config.yaml
n_layer: 8
d_model: 256
n_head: 6
n_kv_head: 6
head_dim: 32
d_mlp: 1024
vocab_size: 4096
activation: "gelu"
norm: "layernorm"
norm_place: "pre"
norm_eps: 1e-05
positions: "rope"
rope_base: 10000.0
rope_fraction: 0.25
qk_norm: true
attn_scale: 0.177
bias: "all"
tie_embeddings: false
parallel_block: true
init: "uniform"
init_std_qkv: 0.0435
init_std_o: 0.0
init_std_up: 0.0435
init_std_down: 0.0
optimizer: "ademamix"
lr: 0.000769
beta1: 0.9
weight_decay: 0.31
lr_head: 0.00429
warmup_steps: 301
schedule: "wsd"
decay_fraction: 0.66
decay_shape: "square"
final_lr_fraction: 0.1
batch_tokens: 65536
seq_len: 1024
doc_mask: false
train_tokens: 471600000
steps: 7197
dataset: "wikipedia_en"
Each number is 50 + 12 x the weight over its row's rms, rounded and kept within 0 to 99. Layers, rows and columns count from 0. The size before them is the row's rms in percent of the matrix's.

# layer 5 attention query, 192x256, rms 0.112, rows 46-63, columns 128-255
086:71 55 40 49 50 39 65 70 51 45 52 67 36 47 60 61 41 61 73 26 58 38 36 62 56 47 49 57 46 52 51 32 54 35 48 49 58 30 61 60 55 56 41 56 67 30 51 35 33 34 35 48 57 67 56 64 65 52 55 38 41 62 56 61 58 52 47 47 64 50 30 67 60 59 54 50 62 48 51 51 33 17 47 73 50 40 46 47 49 59 54 35 31 69 56 44 51 43 47 68 44 56 36 52 56 68 56 54 51 55 38 55 60 25 47 45 68 34 73 47 28 45 54 44 49 52 33 38
184:26 27 68 46 60 49 55 43 65 53 54 47 18 51 41 48 50 58 45 37 37 75 66 46 21 46 24 43 55 47 49 71 51 60 46 71 71 38 53 60 54 52 58 62 39 51 69 10 65 56 62 58 38 22 52 50 49 47 51 50 38 49 21 57 42 52 51 58 44 32 51 62 53 63 44 36 45 47 65 61 76 73 43 56 61 20 41 65 49 65 62 48 49 49 56 59 36 53 54 49 45 49 58 42 44 36 47 52 65 55 53 54 55 44 49 58 48 39 46 52 48 36 53 42 30 43 53 43
079:72 50 27 42 46 38 60 59 57 56 64 50 51 62 37 48 55 34 86 47 53 39 44 34 64 58 61 38 39 66 56 38 62 36 38 43 35 56 38 49 59 66 43 65 58 45 42 62 64 49 31 48 41 54 66 39 64 57 57 60 43 52 60 60 49 64 50 79 58 49 40 51 60 40 42 70 27 34 45 59 37 45 51 55 45 39 59 63 35 53 70 52 15 50 48 49 40 31 36 46 68 53 46 47 57 33 69 58 73 51 66 47 49 38 34 64 54 55 41 54 44 23 49 42 62 45 31 41
100:59 40 70 36 65 67 53 63 54 67 58 59 23 40 47 47 64 40 57 51 57 47 48 58 58 61 60 30 59 57 68 20 64 31 51 52 59 33 54 53 55 64 45 45 54 43 54 52 43 54 27 26 48 47 44 57 65 57 66 57 52 61 63 52 52 41 38 59 77 57 50 27 66 61 54 22 43 29 53 80 43 61 65 69 46 60 48 58 44 33 51 35 37 57 57 63 63 41 41 39 64 75 56 51 68 61 55 61 55 46 37 45 33 42 38 39 47 36 42 58 50 46 73 34 90 52 55 44
090:45 58 39 62 58 37 54 51 41 40 71 53 71 51 51 56 53 39 43 68 49 52 58 37 61 65 58 54 47 74 53 48 57 58 30 45 33 56 32 42 58 36 57 50 44 52 61 99 64 48 38 52 39 59 59 47 51 50 46 52 63 55 63 36 54 60 61 77 41 64 53 57 45 55 53 82 45 42 30 41 37 49 47 36 43 57 49 53 55 37 40 63 52 33 54 39 36 43 58 41 59 44 53 59 55 45 48 62 43 45 62 56 57 73 47 50 30 59 46 44 49 50 37 62 64 42 36 50
093:64 50 54 54 52 61 42 72 48 54 53 72 50 35 52 43 46 61 62 58 57 48 48 74 53 52 43 57 38 56 50 24 54 37 46 54 57 31 63 50 55 82 50 48 68 46 64 49 42 45 45 34 57 59 45 76 70 55 56 38 42 57 57 49 62 40 39 32 63 45 40 46 43 66 67 33 67 39 56 64 57 51 50 68 49 48 70 30 43 46 59 45 44 62 51 54 59 50 49 53 49 71 54 45 62 79 66 38 36 60 43 47 48 43 47 44 61 33 79 52 34 53 79 53 36 54 44 50
084:30 38 34 39 78 54 78 56 55 48 68 57 44 38 60 65 54 38 47 36 44 52 50 51 66 54 59 42 54 62 63 48 43 45 41 43 41 63 35 48 57 36 30 58 58 41 44 67 68 46 53 53 38 34 53 23 51 63 53 49 51 53 45 66 31 57 58 58 71 58 60 40 62 47 45 52 38 39 42 43 23 71 49 45 42 61 42 65 47 46 72 54 57 38 51 56 63 35 53 41 55 53 60 51 55 49 54 69 32 55 62 41 30 43 46 45 31 62 23 71 71 41 41 31 64 42 58 25
104:52 45 33 38 58 51 46 74 72 49 46 42 64 57 72 34 47 55 69 33 41 33 46 44 51 47 58 38 56 27 36 47 46 49 57 53 50 50 46 59 46 60 43 69 38 45 42 20 44 45 72 47 61 34 64 27 47 47 38 55 31 58 34 60 33 56 58 45 55 64 30 40 48 15 27 40 47 51 58 48 49 65 48 41 36 47 59 64 40 51 66 65 37 61 36 47 75 41 47 49 48 46 52 44 48 42 55 65 59 74 59 38 42 43 48 69 47 47 40 54 57 44 36 35 56 52 56 41
094:87 50 56 56 51 36 45 44 48 61 61 42 52 50 27 39 46 37 48 68 56 42 43 53 63 50 64 46 34 70 59 45 60 59 40 41 46 44 37 42 43 54 63 44 41 54 49 78 38 55 16 46 60 62 54 47 65 51 49 38 63 52 65 57 57 52 39 86 46 53 45 52 43 44 52 68 43 30 41 50 48 36 44 46 26 63 57 60 47 40 52 63 27 50 47 34 38 29 37 52 55 23 49 56 53 41 43 49 71 40 56 46 52 53 50 62 55 40 55 53 34 53 62 50 58 46 28 60
064:51 34 53 42 66 46 55 73 71 50 45 43 29 39 57 58 44 28 59 44 54 31 37 50 61 54 57 53 55 56 67 48 42 59 48 44 45 54 30 52 62 44 39 58 62 25 54 69 50 26 21 35 53 40 70 38 45 60 47 54 45 50 42 58 42 59 48 73 81 60 38 45 57 51 51 65 42 35 39 52 08 57 44 59 48 58 52 79 47 42 48 58 38 45 60 48 56 37 41 70 58 27 42 50 63 52 40 67 62 53 46 52 47 44 56 51 50 44 43 52 35 32 49 36 75 56 49 34
077:41 52 26 44 33 42 44 49 38 50 61 55 69 68 56 42 44 74 34 37 43 51 51 62 46 32 46 48 57 58 12 80 40 51 58 51 57 57 69 37 40 42 46 44 51 60 35 40 36 78 68 52 40 53 53 43 44 47 39 52 45 35 44 54 44 35 51 34 31 52 49 57 54 49 55 54 65 77 52 27 54 39 62 40 52 49 54 45 56 70 45 50 70 64 36 54 48 64 56 50 30 65 45 54 35 54 58 49 23 54 57 60 51 54 71 55 52 59 58 49 42 63 37 77 28 68 60 74
077:30 67 50 53 50 45 57 39 40 52 41 73 58 52 41 70 37 60 50 55 24 73 54 57 33 56 38 73 70 55 50 57 57 73 49 46 34 47 42 24 45 52 73 48 34 51 59 44 61 62 49 55 47 29 35 64 36 58 54 37 54 61 59 40 73 47 49 39 27 36 62 49 35 45 54 35 57 69 58 46 57 53 34 26 47 77 59 56 52 54 83 53 68 41 45 68 62 50 53 50 46 46 70 49 50 42 31 41 25 47 47 57 54 61 39 57 31 59 42 46 54 62 48 47 37 44 56 25
067:53 68 53 54 36 57 42 24 28 48 54 44 53 65 55 37 44 72 21 55 44 61 61 54 39 60 48 54 50 34 28 68 62 65 59 60 58 28 51 48 38 53 84 46 29 72 55 33 50 60 60 59 42 53 29 54 55 32 39 47 66 52 61 44 66 40 60 44 21 60 40 55 34 52 46 30 61 59 50 45 98 37 55 40 40 62 63 35 61 61 55 57 68 65 41 45 50 65 46 38 44 59 54 39 46 50 55 31 33 45 61 49 62 69 46 50 50 47 66 37 47 67 36 62 32 40 53 68
075:49 73 40 55 40 50 15 63 46 44 54 53 48 77 46 40 63 54 47 74 58 44 56 53 56 48 57 62 37 47 43 48 59 63 39 66 44 42 67 38 44 56 54 39 43 66 50 58 47 56 50 56 65 68 25 78 54 41 34 39 48 37 58 33 61 37 37 46 40 52 47 57 43 55 66 58 64 47 61 46 85 47 59 31 56 47 60 36 60 69 43 56 68 47 62 36 55 51 49 42 51 59 69 54 44 42 68 51 44 37 61 58 49 66 49 37 44 47 69 45 43 63 45 85 41 58 40 66
091:37 62 34 46 46 46 64 41 48 54 46 64 45 55 45 33 43 54 56 24 51 28 55 57 51 54 36 21 33 70 44 81 51 53 51 51 77 58 48 36 53 64 50 66 61 71 31 25 55 42 56 51 51 34 63 50 56 33 41 51 19 50 36 63 53 46 58 44 26 69 55 49 51 51 26 53 46 46 59 45 49 63 56 54 64 34 70 39 58 83 53 48 87 65 32 56 46 59 48 51 54 49 41 32 60 57 57 44 43 68 60 45 48 43 64 52 70 73 54 55 61 57 55 56 27 50 52 57
076:64 42 57 54 47 47 43 75 61 40 45 44 26 53 47 41 45 32 52 57 56 14 35 55 61 65 58 70 50 52 57 60 45 62 42 38 59 45 34 43 44 36 47 38 64 45 39 90 52 39 17 41 44 48 58 56 34 53 48 56 64 64 56 53 46 44 36 78 66 58 50 50 49 44 59 80 45 37 47 58 47 77 59 56 50 55 58 62 45 37 37 73 53 46 66 49 43 47 46 56 56 22 37 53 66 53 54 57 58 40 46 41 47 56 63 40 33 40 61 50 36 49 36 58 73 61 52 48
069:52 37 42 43 58 34 75 55 66 40 63 41 43 36 70 67 50 50 56 34 39 57 48 41 52 48 49 64 37 58 65 51 48 43 35 55 43 48 39 47 63 38 33 50 52 17 53 49 47 45 49 71 28 70 50 25 57 64 55 41 38 45 58 56 42 61 54 49 65 37 44 58 72 40 37 67 48 56 50 40 16 29 35 58 42 53 31 58 45 53 62 38 31 50 53 53 49 40 58 74 41 68 54 57 61 36 53 58 53 48 55 59 53 31 47 51 56 54 52 51 49 44 49 40 63 41 55 37
200:66 49 59 48 48 54 47 68 52 57 44 58 42 37 41 40 42 41 72 72 59 50 28 73 49 55 61 50 50 58 60 25 50 58 56 50 50 32 49 38 53 68 54 38 51 32 54 65 27 58 21 15 54 57 50 61 59 61 52 49 41 63 73 45 66 31 31 48 62 47 31 34 48 45 66 40 55 47 51 60 47 49 60 57 46 78 72 53 41 37 65 51 35 64 48 51 64 28 39 55 43 58 57 56 62 73 60 48 47 52 30 45 45 35 44 48 51 41 58 53 33 42 71 46 60 59 41 47
# layer 5 attention key, 192x256, rms 0.0947, rows 46-63, columns 128-255
094:46 38 54 55 50 49 39 52 47 49 42 35 58 45 53 48 63 63 38 52 50 46 68 63 44 67 58 54 53 35 56 49 37 37 49 61 46 55 60 35 69 51 50 53 67 58 59 90 39 61 36 28 60 47 46 52 65 60 65 67 50 35 39 53 31 57 49 44 54 57 67 42 67 63 59 40 57 35 58 67 33 49 74 51 55 72 48 53 51 28 40 56 51 53 55 38 57 48 40 52 60 55 52 49 69 67 38 58 44 27 48 50 25 62 65 47 33 36 38 53 38 65 68 30 60 68 36 70
089:41 60 52 38 42 49 56 32 32 45 52 53 41 29 31 50 41 54 61 40 64 32 63 78 49 50 59 49 30 62 67 58 42 41 59 61 32 56 58 53 49 54 38 51 51 73 34 53 32 61 42 58 57 53 52 53 57 49 26 49 61 45 42 31 59 57 50 50 50 59 45 55 60 25 47 46 46 58 57 42 69 44 52 67 48 66 49 48 61 49 47 40 65 49 58 41 40 71 50 51 62 49 38 63 58 49 61 56 59 50 66 43 50 47 57 45 46 49 29 45 73 60 32 84 64 42 57 36
079:34 51 49 65 60 53 21 43 56 45 38 40 64 59 54 60 64 54 22 38 63 57 52 45 28 64 49 56 67 58 43 75 54 49 51 42 46 35 48 43 56 53 51 54 38 53 56 39 60 57 70 61 32 35 49 35 48 55 44 49 65 59 33 73 58 56 60 46 35 72 67 33 53 42 40 60 52 54 59 78 59 48 51 32 55 44 62 51 54 68 31 57 60 51 48 58 59 32 64 34 69 49 41 49 49 57 56 45 41 54 80 44 52 43 57 38 39 70 52 19 50 59 39 18 46 58 56 51
088:66 51 49 41 54 45 40 47 46 45 39 49 68 42 28 35 46 41 42 58 57 48 41 65 41 52 33 38 74 57 54 50 42 58 65 19 55 63 36 34 43 65 63 44 42 67 63 74 33 56 49 57 60 59 43 53 42 47 32 50 52 50 33 58 52 46 42 71 36 46 44 67 27 53 39 49 56 54 51 44 57 43 46 48 55 50 45 65 47 71 58 53 51 55 57 58 15 50 38 37 38 39 59 62 41 52 71 41 54 52 60 37 39 53 62 48 54 46 42 32 57 53 34 55 36 59 30 50
109:47 51 34 44 53 59 63 63 51 32 60 41 56 63 67 69 49 55 58 41 35 51 38 43 48 48 49 35 69 55 55 31 57 54 23 45 44 38 46 48 56 38 46 60 56 47 45 27 65 39 44 60 20 39 72 71 44 40 52 46 44 69 51 52 29 55 41 46 53 28 56 28 36 49 54 54 40 60 58 59 36 52 42 32 52 46 71 47 59 51 52 37 54 63 44 61 80 46 73 70 45 31 37 39 48 34 58 50 39 54 63 59 68 50 44 55 55 72 66 51 57 42 47 39 53 49 53 43
096:57 37 61 54 64 47 48 77 47 31 57 48 44 54 39 57 46 65 44 51 49 63 50 69 75 50 55 59 42 59 65 46 33 44 54 43 38 60 72 36 63 54 29 41 53 66 51 63 66 40 34 38 47 47 42 70 68 66 58 49 61 55 47 62 32 34 49 30 74 47 55 59 58 71 71 33 58 29 49 41 33 59 49 25 50 58 61 53 54 28 49 58 31 66 59 46 55 44 34 35 52 49 62 41 59 57 46 57 73 32 56 59 34 64 51 38 39 41 40 64 44 50 72 44 56 64 45 54
086:56 45 66 52 38 64 34 71 70 40 69 64 49 53 47 59 27 47 53 57 41 74 33 42 39 58 38 60 67 86 71 46 57 47 48 41 49 40 54 62 37 31 66 25 41 55 33 42 56 50 39 66 42 43 52 55 40 53 46 44 61 47 39 53 49 49 66 40 40 39 63 52 33 52 33 48 44 59 52 30 86 66 56 44 52 42 71 52 51 44 50 60 50 46 47 58 35 57 40 47 35 44 77 61 56 48 67 28 36 45 49 54 41 45 55 38 55 59 55 45 47 55 40 56 17 45 38 64
109:44 32 56 57 71 42 61 44 48 75 71 50 46 62 35 32 61 33 39 42 51 59 41 44 19 53 47 68 45 47 25 57 48 46 55 43 53 33 54 57 55 44 54 49 28 31 44 52 62 45 67 39 61 61 47 18 55 52 75 61 56 54 57 56 57 61 59 49 37 59 34 54 51 53 42 51 54 50 29 49 41 73 46 50 49 21 51 36 29 37 46 46 47 63 45 49 46 42 56 38 60 48 64 50 53 38 44 53 41 57 17 45 56 53 57 41 61 35 62 43 44 47 44 40 30 49 42 47
070:66 59 55 57 48 53 39 35 50 59 00 42 56 57 61 54 60 59 30 57 59 55 39 37 41 60 45 49 60 29 46 60 63 47 49 49 49 44 61 43 38 47 60 55 26 43 51 30 55 73 86 66 26 47 51 34 45 47 48 45 47 58 45 70 52 44 49 44 52 61 54 46 42 32 51 55 34 38 49 57 37 27 43 43 53 41 50 44 66 59 33 56 42 60 56 49 42 55 71 61 43 71 30 43 33 49 43 62 42 77 61 27 49 57 31 52 54 55 58 47 58 40 45 60 45 46 69 49
100:38 39 45 54 36 57 48 31 32 40 69 42 39 62 55 56 56 51 47 46 48 56 50 46 07 31 58 57 56 55 52 54 54 39 62 59 48 25 60 49 62 40 63 58 54 37 47 39 42 45 50 45 53 44 48 27 50 26 58 60 57 57 42 51 59 60 65 45 56 55 57 55 41 29 48 50 52 54 33 67 56 49 61 74 75 12 50 25 53 68 45 34 42 57 27 40 60 66 46 66 47 42 50 42 47 42 48 54 26 44 44 53 63 53 49 57 58 52 54 39 49 60 43 42 37 53 46 67
075:17 56 44 73 41 49 55 59 43 60 47 63 38 45 57 43 32 44 81 45 50 36 49 71 47 39 35 58 46 54 51 58 52 37 49 80 58 68 45 48 49 53 44 46 40 31 34 56 52 39 46 39 62 60 56 47 67 46 53 68 18 51 40 42 74 74 54 43 61 53 38 27 57 56 48 40 57 41 44 38 46 60 41 64 61 28 50 47 26 51 72 54 59 52 50 62 63 52 24 32 68 65 75 44 63 58 51 49 38 40 43 62 37 30 63 45 60 51 42 82 34 60 44 36 52 57 49 40
106:64 45 42 50 42 54 58 64 58 45 70 46 53 54 47 60 33 45 59 50 45 68 54 34 65 49 57 47 46 58 30 15 25 50 41 49 43 23 56 71 56 43 62 38 57 49 58 38 59 60 42 43 45 52 66 66 37 52 47 54 71 59 64 43 29 46 75 35 42 48 50 63 51 44 57 58 38 66 42 56 45 44 40 49 53 60 65 46 64 43 36 31 53 48 44 54 53 62 74 63 49 58 37 60 68 22 37 52 51 41 50 64 60 47 48 60 70 48 82 50 67 62 46 60 56 57 51 43
109:54 61 54 39 71 51 77 55 50 60 41 66 60 43 45 56 43 43 44 45 63 28 39 33 67 49 50 32 34 38 34 34 50 54 36 32 46 55 37 48 48 56 34 32 38 46 49 58 59 65 40 58 43 62 67 56 44 52 51 45 49 68 78 45 45 48 32 54 54 36 45 56 39 64 43 61 39 47 55 41 30 42 22 44 35 90 41 76 50 43 54 51 66 77 47 54 43 57 63 56 34 43 39 52 54 46 28 57 65 64 56 44 60 46 59 52 57 36 69 46 59 45 60 88 57 41 51 38
108:73 63 46 51 52 58 55 58 45 63 58 53 40 39 62 46 51 48 52 36 54 51 39 53 63 60 43 30 48 57 33 73 50 57 40 54 52 41 36 49 55 58 39 60 52 30 35 58 54 35 67 43 22 64 50 43 38 36 63 38 29 41 59 49 50 57 56 67 40 64 52 55 49 39 84 52 51 41 71 58 27 46 47 26 56 43 43 76 42 44 52 45 46 55 52 55 37 21 52 42 56 53 51 49 66 56 46 53 52 48 40 43 41 55 52 47 42 47 76 57 51 46 47 44 59 62 64 26
099:39 36 48 56 64 62 58 32 49 43 68 61 44 67 41 45 54 53 41 43 59 47 45 37 24 55 46 54 43 64 43 60 50 43 42 59 56 30 56 33 54 40 31 46 64 48 24 35 48 45 55 34 21 39 58 36 48 50 46 58 65 74 48 41 20 50 52 36 44 49 59 47 65 43 52 47 51 50 56 45 54 78 57 58 60 63 50 49 54 46 65 51 63 57 38 79 59 72 50 45 49 43 69 43 70 51 40 51 51 48 57 56 51 56 55 46 38 65 48 58 54 44 44 57 26 36 77 71
097:58 38 25 46 39 53 42 30 38 46 54 61 46 45 85 53 45 49 54 52 39 35 48 57 37 37 66 34 65 51 43 51 44 49 52 44 49 38 52 50 56 60 65 53 79 52 50 57 53 41 44 57 32 60 59 47 49 49 52 63 53 51 52 51 46 55 66 50 60 56 52 72 35 18 61 53 48 39 60 71 48 34 53 59 70 21 46 53 64 56 57 41 24 26 42 45 56 55 51 55 51 55 43 49 53 68 60 48 46 47 55 52 39 75 50 43 44 56 73 42 39 51 52 26 63 65 52 47
098:32 61 54 53 27 47 39 70 53 49 30 41 46 46 55 45 67 54 52 55 46 70 53 33 49 52 46 58 40 51 76 69 66 50 57 56 60 68 45 45 42 39 52 20 33 44 39 66 54 54 36 57 46 47 39 59 50 65 43 50 65 40 34 49 51 40 53 46 49 51 54 37 51 91 41 37 58 24 38 49 50 55 74 44 46 55 72 43 40 60 40 52 57 39 82 39 43 45 27 36 37 31 43 45 53 72 42 22 38 27 49 52 40 32 57 47 40 40 39 64 31 70 61 54 54 49 41 82
086:62 42 66 61 96 19 41 46 52 51 37 46 61 44 34 45 58 48 35 41 60 50 42 59 54 41 54 57 46 53 36 67 32 65 62 45 57 49 40 44 30 59 51 78 38 56 53 27 49 45 56 52 69 68 45 31 54 57 56 53 46 57 47 65 50 46 43 60 60 52 27 67 38 44 54 44 59 31 45 52 24 41 34 26 52 72 45 68 56 52 58 46 39 53 60 47 25 43 35 29 57 54 43 46 35 66 46 51 76 70 67 34 46 63 42 50 51 09 49 54 59 44 65 47 55 66 44 38
# layer 5 attention value, 192x256, rms 0.0724, rows 32-41, columns 128-255
077:40 28 49 57 24 48 51 37 58 36 40 32 42 57 31 57 39 49 66 46 33 53 41 66 54 58 55 44 47 55 61 45 35 48 36 61 60 35 58 45 59 59 38 50 56 54 50 38 35 51 30 44 63 43 58 45 31 43 45 71 34 68 49 56 46 64 42 52 62 50 54 61 54 54 72 74 45 50 58 42 69 58 86 32 63 48 54 53 57 49 40 55 26 46 48 38 43 53 50 63 48 17 42 42 64 39 57 27 57 51 59 49 48 62 57 63 56 27 68 35 42 60 53 47 42 57 43 55
068:40 55 47 49 31 50 51 50 54 59 46 55 40 27 38 41 47 49 40 43 46 39 41 43 62 57 50 49 41 62 46 47 41 37 45 37 61 46 54 38 73 71 53 44 42 64 32 39 51 66 59 59 39 65 80 61 64 41 39 39 53 47 34 50 51 25 43 51 50 43 24 32 43 53 26 61 49 43 53 61 50 46 51 33 30 33 52 66 50 46 48 56 64 61 26 58 43 47 47 47 44 61 59 52 51 20 35 72 61 61 55 74 39 51 39 43 64 72 46 48 62 62 53 65 50 56 54 57
085:66 55 53 53 50 62 28 63 55 34 49 42 51 56 50 68 77 52 55 55 48 41 58 55 35 77 61 54 50 62 52 44 41 62 55 56 63 58 66 73 40 31 51 43 39 39 45 50 45 43 51 60 72 74 13 48 57 66 75 62 54 63 40 57 52 71 56 52 26 47 78 64 35 53 59 39 65 46 45 49 55 30 51 45 53 34 51 33 39 42 47 53 56 40 82 49 60 56 49 46 62 38 27 43 49 79 50 46 30 50 20 54 72 50 47 48 42 39 62 49 52 30 50 44 57 54 38 61
070:41 55 54 53 44 47 56 62 74 57 63 50 35 48 20 64 52 46 45 41 41 37 60 58 56 36 53 59 47 54 56 45 56 44 57 60 56 61 65 34 36 53 55 53 48 53 21 33 57 45 49 42 41 29 51 65 51 39 54 46 48 51 51 49 54 18 47 38 54 34 40 39 54 39 46 37 54 45 49 51 51 15 64 52 36 41 39 41 46 55 71 35 25 57 51 52 49 48 46 43 21 32 57 33 36 53 56 51 50 54 33 56 41 56 52 48 44 53 37 53 60 37 57 44 61 60 54 50
071:53 41 37 52 40 61 28 65 47 47 32 52 33 51 71 44 38 65 44 45 46 38 59 51 50 48 49 59 61 58 34 61 47 54 50 65 38 50 44 66 49 36 70 45 38 49 45 65 58 40 53 33 48 52 38 53 44 35 58 70 65 28 47 54 42 60 45 42 79 63 38 51 45 60 46 45 54 49 53 51 47 61 51 36 50 61 61 59 40 93 66 90 57 74 45 39 49 44 54 49 70 47 60 41 67 59 43 80 47 51 51 50 39 64 63 46 52 46 61 46 35 63 54 62 60 60 52 44
080:46 50 45 48 43 54 55 27 66 55 43 66 68 35 42 29 33 60 45 37 50 50 45 52 50 46 33 45 45 25 51 55 55 54 45 31 49 54 45 39 41 81 27 54 57 74 43 39 45 39 56 56 28 24 73 49 53 37 27 38 44 51 59 47 40 30 40 46 66 56 23 23 60 37 46 39 42 40 59 37 65 63 64 47 42 34 44 51 41 49 25 59 37 42 33 59 45 55 52 40 44 69 56 57 44 33 45 69 78 66 58 60 27 61 60 38 70 70 42 40 55 62 50 55 66 53 61 59
065:50 33 53 50 38 46 42 43 45 46 52 34 61 46 68 45 39 44 69 44 70 40 50 70 51 59 37 39 48 53 44 33 43 81 58 47 41 48 55 50 51 37 69 55 38 35 53 73 46 46 45 49 24 30 56 63 29 69 45 72 56 55 41 55 40 57 40 73 58 58 53 38 53 50 35 58 48 38 68 35 52 53 53 64 73 42 32 51 35 58 25 68 45 42 51 58 61 54 47 53 49 62 55 55 64 49 35 43 46 56 72 61 75 62 37 50 69 58 75 45 51 45 45 48 42 45 74 37
081:42 27 37 38 36 45 68 72 25 33 47 53 49 43 57 65 65 59 41 52 30 53 40 19 41 54 61 61 53 29 53 55 52 42 29 52 63 61 52 39 44 32 30 55 44 53 63 30 56 61 32 48 52 59 65 44 52 55 67 70 41 68 49 68 59 65 60 53 61 44 38 59 45 71 40 55 46 54 57 50 43 68 38 38 61 53 66 36 53 48 61 46 54 39 45 49 33 55 43 66 38 45 41 41 54 56 36 44 23 52 62 49 45 47 65 50 43 44 62 49 49 53 44 65 61 56 61 53
069:36 71 22 64 44 42 63 38 41 40 44 55 44 57 71 67 43 54 64 46 71 55 41 57 51 53 61 72 47 53 32 63 48 53 64 57 34 64 48 77 54 51 54 54 56 64 54 53 52 16 48 42 35 55 54 44 30 65 57 54 30 61 64 33 32 65 45 54 18 54 60 32 36 64 82 41 53 56 53 40 20 44 35 10 56 62 48 60 53 50 48 51 36 52 26 46 54 42 57 51 77 57 48 52 58 54 56 19 39 48 54 55 66 55 49 51 55 30 65 65 54 51 42 53 27 48 61 24
073:27 47 67 40 94 48 51 59 51 58 65 77 71 62 50 67 58 54 48 55 41 47 50 41 36 68 49 44 49 66 52 47 44 54 51 45 48 81 25 46 26 28 55 54 62 53 32 62 58 54 39 47 70 59 61 48 39 49 30 49 49 38 33 48 41 42 57 45 63 34 41 41 47 52 37 49 48 57 43 60 39 49 64 59 35 43 64 67 37 63 77 39 63 28 65 43 56 55 41 46 52 30 46 52 30 50 53 49 60 42 70 46 36 20 43 50 44 41 45 54 50 41 46 41 42 39 47 39
# layer 5 attention output (transposed), 192x256, rms 0.0812, rows 32-40, columns 128-255
067:60 65 48 26 39 63 61 65 47 57 66 59 46 68 48 53 79 43 58 63 65 36 56 36 38 26 63 59 46 43 50 59 58 49 56 42 31 67 42 44 31 50 49 49 52 46 48 67 47 65 48 50 81 67 33 24 58 41 58 52 71 33 54 31 47 63 39 59 60 35 56 43 54 33 50 71 51 50 47 54 49 43 37 40 26 50 50 66 52 55 82 48 60 46 52 40 58 56 46 47 59 62 50 50 32 44 41 70 42 39 55 59 48 33 61 67 33 60 53 63 67 57 34 56 48 41 52 31
072:47 30 52 24 74 37 50 46 62 63 75 53 52 35 59 51 42 25 52 37 36 57 46 46 54 44 59 65 65 49 69 30 40 63 52 34 49 49 39 74 47 57 46 76 50 49 49 52 52 36 40 36 66 28 72 42 58 57 64 57 37 47 77 57 62 65 34 70 64 47 48 50 70 35 65 53 49 22 32 53 44 51 56 70 45 40 46 46 51 41 50 42 34 28 56 51 54 56 54 58 53 48 38 74 56 67 48 55 55 39 41 36 77 51 60 63 60 48 53 62 49 31 57 47 70 47 43 37
095:31 59 43 69 43 43 58 23 30 56 61 53 64 72 50 34 28 55 40 47 41 63 58 54 33 43 26 31 50 51 43 76 63 38 58 39 54 46 48 39 30 53 61 63 43 68 52 32 51 66 64 41 45 37 58 41 44 38 30 40 53 38 46 57 74 51 37 35 32 56 46 46 53 58 39 43 45 66 51 41 56 51 51 32 44 45 51 36 65 50 35 48 78 75 44 44 42 54 59 43 49 56 50 37 42 62 73 39 33 47 69 55 45 62 48 51 59 51 36 41 57 65 39 69 15 47 61 50
064:66 71 49 53 52 69 41 40 41 61 25 51 64 68 74 52 36 57 46 59 75 51 50 50 57 38 68 57 54 35 53 64 41 59 35 77 30 53 38 57 33 42 44 61 36 46 48 45 58 52 44 34 53 67 57 33 46 44 61 56 53 59 43 43 41 49 56 62 25 52 62 45 42 64 50 41 23 45 47 52 47 52 66 53 42 57 57 56 47 26 51 57 57 38 56 52 40 37 57 48 80 64 53 69 43 34 60 46 38 48 38 49 51 34 73 48 47 65 58 32 48 28 52 70 56 55 56 59
064:47 36 84 48 72 42 61 40 62 49 56 62 52 52 46 48 59 45 57 45 42 77 50 34 52 77 58 37 60 45 50 31 41 59 58 36 45 22 30 41 55 66 36 71 58 41 75 46 44 57 43 43 25 39 46 41 60 71 40 38 47 46 43 45 53 38 50 49 49 30 39 63 47 59 40 45 61 38 37 51 46 65 43 50 38 81 41 46 45 48 54 36 62 45 58 57 42 42 48 46 41 37 33 61 40 55 36 45 62 68 45 41 65 54 34 66 54 41 33 40 49 29 72 40 46 38 63 55
084:46 38 61 47 51 51 37 77 56 47 69 40 25 29 56 61 55 40 48 53 55 53 50 37 62 50 63 62 51 60 58 24 44 56 40 57 30 50 48 60 54 58 47 56 49 43 49 69 58 40 35 43 68 61 67 48 47 72 50 53 60 40 48 41 48 51 79 50 63 52 51 55 74 50 49 62 46 33 46 54 31 34 35 58 52 59 49 50 34 52 57 49 43 33 82 43 57 52 51 65 57 31 49 84 65 61 46 51 67 38 33 58 61 45 31 63 52 33 67 73 39 39 68 30 67 48 52 31
060:44 63 51 44 50 56 36 63 42 46 71 48 58 57 26 40 58 61 46 62 43 62 42 67 46 56 49 42 34 65 40 51 69 25 36 42 48 44 53 39 52 39 41 52 62 54 55 61 25 32 95 56 64 65 44 48 49 47 51 33 48 45 36 50 57 46 57 42 69 64 53 38 59 47 44 52 58 70 54 49 48 62 44 40 41 60 72 69 51 56 75 47 55 57 46 44 68 49 50 39 35 35 65 51 48 45 21 64 57 52 45 52 57 34 53 69 55 54 54 77 43 58 57 41 36 56 60 40
072:57 57 37 45 36 57 67 66 69 55 49 46 39 77 64 55 52 33 61 41 62 49 44 64 48 22 53 51 31 54 43 67 42 57 66 68 36 56 61 37 54 46 55 59 55 32 22 52 37 39 70 65 30 44 65 35 65 37 47 50 47 61 51 47 37 60 30 64 35 38 49 46 29 48 47 49 66 46 62 48 61 57 43 37 57 27 50 38 56 61 44 44 44 53 50 62 55 43 66 44 59 46 61 31 56 49 73 35 40 56 57 61 59 43 28 66 72 58 57 42 57 53 56 38 55 53 54 51
060:60 56 45 46 42 47 44 60 42 32 47 37 53 59 50 68 60 55 46 49 55 52 68 56 45 38 48 54 63 37 69 38 43 35 54 35 51 50 61 44 39 23 47 16 52 40 53 50 41 66 48 65 45 51 39 64 46 45 35 56 67 55 58 66 56 53 56 50 77 57 34 69 51 46 25 52 34 39 69 50 48 36 54 53 37 36 72 67 66 50 48 57 53 74 63 39 27 39 40 63 47 70 52 57 39 38 24 47 59 50 55 59 33 65 50 62 40 40 52 48 44 39 53 44 64 38 47 63